From a checkpoint of a small transformer trained on Wikipedia: a variant of Adam for these matrices.
Each number is 200 + 40 x the weight over its row's rms, rounded and kept within 0 to 999. Layers, rows and columns count from 0. The size before them is the row's rms in percent of the matrix's.

# layer 6 attention value, 160x160, rms 0.0707, rows 122-159, columns 0-79
121,105,194,219,208,148,157,180,202,198,155,138,237,182,177,226,165,243,238,186,238,191,188,214,212,215,171,107,202,110,257,156,148,200,132,236,241,230,202,270,138,245,213,221,211,195,169,221,196,220,292,251,170,198,207,222,225,229,174,189,224,169,210,198,225,193,174,215,202,181,239,180,231,123,214,136,182,150,135,306,185
086,186,210,263,183,208,187,197,203,187,194,197,198,221,230,253,291,169,238,202,236,173,285,216,205,234,226,177,144,276,227,321,202,268,199,227,306,215,190,170,181,224,246,229,229,203,175,218,226,169,235,185,145,169,224,227,238,239,185,202,209,207,182,195,195,223,193,193,204,263,278,130,223,223,191,168,289,131,181,211,151
096,167,199,178,239,168,140,225,227,250,149,176,151,221,176,189,213,147,195,297,145,231,151,248,269,233,160,157,254,221,160,156,213,168,167,196,198,223,187,211,180,207,191,117,256,273,206,120,235,212,196,219,198,151,227,240,210,189,292,269,199,214,173,239,234,211,216,168,152,214,159,82,173,268,179,270,263,207,163,183,185
100,119,213,224,126,260,183,172,165,201,196,210,166,208,195,218,196,148,214,239,230,176,175,259,171,243,180,313,137,178,193,180,189,204,146,170,194,222,184,264,168,194,206,187,170,203,184,249,208,140,206,191,159,228,138,208,256,127,224,193,179,236,197,245,126,202,197,183,190,264,221,234,197,253,226,273,82,197,196,194,196
105,235,170,182,110,203,194,209,235,290,133,176,232,152,188,220,244,240,168,143,278,221,218,199,176,233,203,183,212,209,247,258,217,266,200,232,199,238,114,165,252,227,191,329,249,147,229,179,240,136,215,221,118,140,226,155,174,164,176,230,179,182,249,261,157,284,217,182,147,194,177,235,171,250,201,135,236,170,217,244,168
105,258,199,159,160,203,196,193,268,167,256,253,268,175,202,206,230,235,246,182,229,219,280,155,239,170,207,160,147,204,226,179,193,189,186,186,209,171,260,198,189,166,183,312,168,186,256,160,211,227,141,196,157,214,204,160,136,167,241,226,202,186,158,139,258,266,142,230,139,157,202,157,240,181,212,270,136,179,214,242,157
084,115,183,183,186,99,222,175,218,164,249,190,173,285,213,225,187,215,153,180,260,156,128,141,183,216,205,216,219,184,220,232,189,221,206,182,208,301,151,204,167,99,222,219,232,193,167,179,233,202,161,198,122,202,201,185,219,241,205,209,158,146,189,229,225,239,179,166,221,181,155,184,230,101,147,196,171,188,168,241,138
089,162,193,184,217,201,236,192,218,138,229,188,154,133,185,218,122,229,204,232,95,263,165,209,190,147,249,145,185,192,241,160,238,228,168,244,242,123,170,248,245,215,115,181,159,232,183,223,232,168,129,227,194,124,251,218,177,268,212,244,205,207,202,131,304,155,205,223,225,226,171,222,96,199,202,208,202,128,187,187,211
108,158,214,203,223,254,228,194,204,180,151,177,207,188,244,257,226,144,187,148,178,161,178,197,180,223,266,164,211,222,256,165,170,202,194,229,259,181,204,185,240,232,197,276,175,179,170,229,277,145,156,180,204,220,186,164,167,216,208,152,183,185,264,249,188,201,174,232,221,244,228,206,166,221,185,139,249,178,244,217,208
081,194,208,204,244,123,206,207,200,133,172,201,254,221,199,187,112,231,208,210,230,208,216,181,263,195,247,161,202,185,180,203,181,163,177,144,241,192,235,241,170,260,241,229,170,197,251,169,183,229,227,209,254,216,185,205,140,197,172,244,206,149,199,189,180,241,229,148,253,180,240,166,218,198,176,184,292,216,150,175,220
087,320,195,223,200,207,186,210,216,237,208,268,180,152,182,194,228,152,182,230,261,196,175,203,201,197,200,186,228,136,139,157,159,201,292,230,198,173,189,199,230,198,170,152,194,208,191,225,130,205,233,238,164,197,188,125,260,99,242,199,216,203,139,149,80,181,234,203,157,246,283,189,208,230,240,182,195,256,210,199,197
093,231,207,171,234,235,173,232,197,152,153,104,171,195,153,169,211,200,214,234,209,154,211,178,336,162,191,291,225,293,190,226,195,189,213,238,157,258,204,156,225,209,139,170,208,195,298,239,198,208,215,229,207,168,226,248,233,207,247,195,246,174,170,205,209,152,284,217,236,185,173,200,219,212,241,250,237,230,182,151,220
106,167,186,198,179,245,172,221,122,194,189,138,259,177,144,221,158,201,198,205,147,325,205,195,299,233,147,117,177,169,308,222,178,240,165,209,192,187,191,219,201,248,163,263,221,199,155,130,254,191,235,202,183,208,219,142,182,186,169,205,129,238,209,180,297,197,144,220,223,223,117,188,209,182,220,205,163,144,178,219,207
088,120,205,186,185,172,209,240,185,155,151,210,137,247,158,223,229,290,205,261,177,212,150,231,180,202,155,177,249,169,324,271,241,266,221,173,164,184,195,222,132,227,231,168,180,208,237,216,212,283,216,144,149,190,216,165,145,193,133,186,190,238,250,211,266,261,189,216,227,164,177,187,254,221,194,153,167,158,170,197,164
082,185,176,207,117,208,162,226,202,245,237,196,222,219,280,196,206,234,244,236,233,195,163,149,172,192,166,245,229,145,169,255,187,201,139,74,209,174,203,212,230,165,275,209,201,169,194,160,187,262,237,207,187,276,172,184,273,158,210,172,158,189,235,255,149,188,142,203,162,208,235,194,285,185,235,158,137,190,216,271,135
090,239,192,302,117,154,128,241,214,174,216,163,90,247,206,212,287,176,191,217,229,160,217,238,196,190,268,244,169,197,101,225,248,235,199,183,180,274,192,126,133,235,226,162,205,178,183,252,184,144,207,177,213,235,227,201,230,201,103,212,213,164,144,173,171,229,228,188,253,199,143,249,149,217,204,147,197,218,157,228,299
084,245,208,200,234,226,241,225,213,138,168,196,178,175,219,206,127,260,190,200,230,220,263,201,157,189,175,206,183,172,232,174,236,154,263,305,165,183,195,254,197,221,91,203,171,217,217,172,122,218,195,188,180,89,251,210,150,182,175,252,240,138,234,163,190,225,167,262,225,185,247,190,147,224,195,216,197,203,243,223,235
096,289,181,229,190,162,245,189,215,212,242,317,205,214,233,171,131,218,170,210,272,212,158,199,214,171,184,234,179,158,171,211,275,158,234,167,243,215,166,227,200,172,206,143,160,213,147,163,208,189,146,164,171,223,209,182,166,175,164,239,212,244,228,182,178,199,184,219,180,226,230,214,196,213,183,228,263,183,230,196,181
097,157,220,240,194,172,256,198,284,200,254,271,228,218,246,182,147,221,163,168,267,221,210,210,161,206,249,114,159,190,124,197,206,185,222,189,230,147,143,242,142,220,267,165,210,185,168,190,133,191,163,199,183,204,182,204,232,213,195,206,249,242,159,193,125,198,164,163,141,223,228,218,171,181,183,195,239,172,248,208,155
094,211,255,157,184,137,203,181,212,209,176,211,281,168,140,228,254,136,187,167,216,176,204,205,252,171,180,225,285,162,171,219,200,245,155,160,213,205,220,155,181,182,179,285,286,197,226,187,196,200,239,237,177,190,219,156,248,302,229,247,199,151,135,201,149,198,171,153,136,166,245,176,295,174,224,181,216,156,191,203,92
100,115,184,209,166,273,183,215,243,185,212,162,173,203,212,179,197,211,207,219,215,114,175,271,189,140,179,155,164,205,252,224,218,209,224,295,155,256,244,190,162,286,182,157,157,189,243,237,226,186,167,175,161,146,221,230,181,234,146,204,271,185,163,188,172,175,215,201,222,181,139,170,175,264,228,161,281,167,203,211,277
098,248,186,91,228,135,134,252,208,201,194,228,216,188,183,221,101,211,236,208,177,180,201,155,257,185,227,238,269,248,203,152,215,218,133,116,223,166,214,230,245,201,124,219,177,214,173,170,220,228,102,214,160,164,199,215,201,187,206,230,191,190,186,201,228,187,210,193,252,159,223,156,200,213,229,163,141,226,189,190,141
094,81,233,199,220,247,250,213,202,198,169,179,203,279,225,169,241,269,217,200,228,131,179,213,86,228,222,197,219,254,243,252,226,165,197,134,178,246,260,150,138,166,186,146,181,177,260,225,200,227,282,187,183,257,205,196,233,248,169,156,273,194,237,255,189,212,233,181,256,147,159,147,253,213,207,137,181,200,191,224,216
079,247,183,229,235,136,209,190,216,176,238,201,264,194,178,143,166,204,173,135,207,187,288,190,249,190,224,166,195,191,229,155,211,173,148,218,236,236,181,222,208,217,142,255,204,192,210,129,206,176,104,172,264,192,220,192,140,222,164,275,243,153,148,208,245,241,178,180,240,155,177,236,176,219,174,232,187,201,234,163,182
085,225,177,293,255,163,184,228,179,142,213,208,208,231,206,224,158,210,221,228,296,233,180,251,225,205,239,181,171,207,219,241,216,178,179,182,269,211,201,222,162,283,245,187,175,211,145,239,205,239,178,216,179,195,240,164,160,187,160,279,192,228,221,181,223,223,219,225,269,254,194,236,159,242,181,133,249,194,191,192,197
093,223,184,190,259,288,218,190,224,244,300,214,229,127,228,215,165,204,218,250,150,207,141,235,153,186,137,155,188,164,197,190,179,196,229,302,220,159,199,233,230,308,213,173,178,202,179,260,200,199,157,203,205,173,241,205,214,137,162,183,198,208,169,192,219,180,178,251,200,344,235,198,133,258,252,181,239,197,217,207,268
089,210,207,219,166,178,167,224,249,180,228,199,158,199,240,189,294,196,233,203,183,172,239,203,165,196,234,211,288,163,243,212,184,242,131,209,202,155,193,159,157,171,232,233,271,209,267,230,269,243,233,202,181,217,220,188,197,251,264,183,226,197,196,222,234,288,256,204,195,187,251,196,258,167,185,226,234,183,191,215,160
084,231,206,229,257,257,234,187,202,256,239,235,195,180,191,207,249,224,177,194,170,249,173,176,146,210,225,183,199,225,159,168,165,210,226,257,244,159,201,214,192,209,238,191,193,175,142,265,149,204,179,229,157,183,245,127,265,169,235,189,133,210,213,164,113,139,216,190,119,219,238,214,153,161,236,167,114,190,250,271,130
098,264,191,136,188,202,160,198,198,213,126,260,126,136,137,194,252,152,161,192,172,263,246,187,243,242,169,188,208,238,94,110,269,239,190,197,113,171,160,214,169,168,240,198,207,203,139,178,167,202,212,213,146,219,211,246,264,203,247,143,145,186,223,107,186,179,229,201,173,213,193,194,227,179,206,244,126,174,226,200,201
102,187,231,199,229,154,230,190,252,210,191,206,221,191,208,223,215,187,206,122,221,116,143,219,209,210,224,149,245,155,174,114,142,220,250,133,240,198,181,179,217,213,134,153,214,223,240,168,236,253,197,222,225,140,204,227,174,253,231,261,251,197,158,183,159,233,245,167,160,109,174,265,269,246,232,172,208,185,154,239,154
103,307,203,219,197,188,123,198,168,190,137,266,159,250,154,259,168,215,230,236,183,275,147,136,244,190,160,215,191,246,122,153,155,185,228,229,326,164,151,199,208,212,273,217,169,212,174,216,236,218,215,260,111,194,228,264,209,179,142,174,175,274,261,191,116,167,238,199,209,239,163,188,204,230,170,171,225,191,204,276,159
094,185,248,232,310,244,226,184,191,198,186,205,211,224,156,216,248,155,154,227,114,214,203,225,193,228,179,254,204,190,145,223,250,158,184,178,214,199,236,150,122,226,184,161,201,228,193,189,294,150,194,199,197,180,160,171,115,226,200,243,230,169,185,224,246,215,247,163,188,279,180,193,138,227,193,187,230,245,182,153,189
097,193,224,242,256,188,206,230,170,236,182,205,246,225,204,212,187,228,235,183,247,134,233,211,179,219,194,191,170,188,215,249,121,159,228,106,247,220,247,179,174,233,198,217,175,216,198,166,209,263,292,188,277,207,192,148,145,240,186,243,266,153,196,220,173,236,225,149,239,207,173,198,237,267,174,173,282,203,178,158,201
086,327,143,174,224,209,124,239,241,268,187,240,227,170,236,199,266,137,237,163,217,159,176,156,130,168,163,272,239,205,159,190,179,207,159,196,229,179,214,179,228,195,220,229,210,232,230,240,272,240,186,251,201,157,144,159,219,167,231,193,241,217,201,191,202,227,190,175,213,168,221,244,212,196,168,162,155,207,216,240,199
081,165,182,210,161,135,214,204,199,107,202,170,175,224,170,227,153,282,201,181,210,227,186,189,275,196,223,163,155,219,328,204,217,233,215,253,189,233,178,240,219,183,178,248,141,191,202,150,139,158,157,207,173,123,173,243,186,246,181,206,174,201,218,240,248,196,187,197,240,82,173,218,137,156,156,202,215,196,200,219,177
111,201,202,198,162,236,116,194,112,200,197,147,183,197,131,234,176,209,232,258,95,307,164,209,312,225,177,159,206,253,206,248,187,257,162,196,189,234,239,210,262,241,179,157,172,161,192,167,250,201,221,191,181,228,171,179,268,141,195,132,104,227,252,154,238,135,191,193,239,220,154,155,166,192,236,211,124,174,173,188,223
104,217,195,166,203,165,238,210,253,198,96,261,200,221,201,229,146,236,205,211,218,127,136,151,171,228,186,238,233,157,202,201,210,178,216,156,169,182,218,191,203,189,158,216,220,214,156,164,140,194,203,223,177,147,162,196,195,200,157,234,175,177,273,244,112,237,169,203,263,175,201,186,266,178,177,247,188,249,230,159,154
090,98,182,161,171,129,191,212,172,190,271,153,235,223,194,200,272,141,195,217,196,111,161,176,179,201,198,231,212,171,248,224,199,248,178,156,219,259,239,131,206,212,224,243,205,194,184,219,224,125,169,214,198,229,234,207,228,195,174,212,167,194,161,262,254,112,233,168,182,192,120,174,152,152,229,129,126,200,163,229,223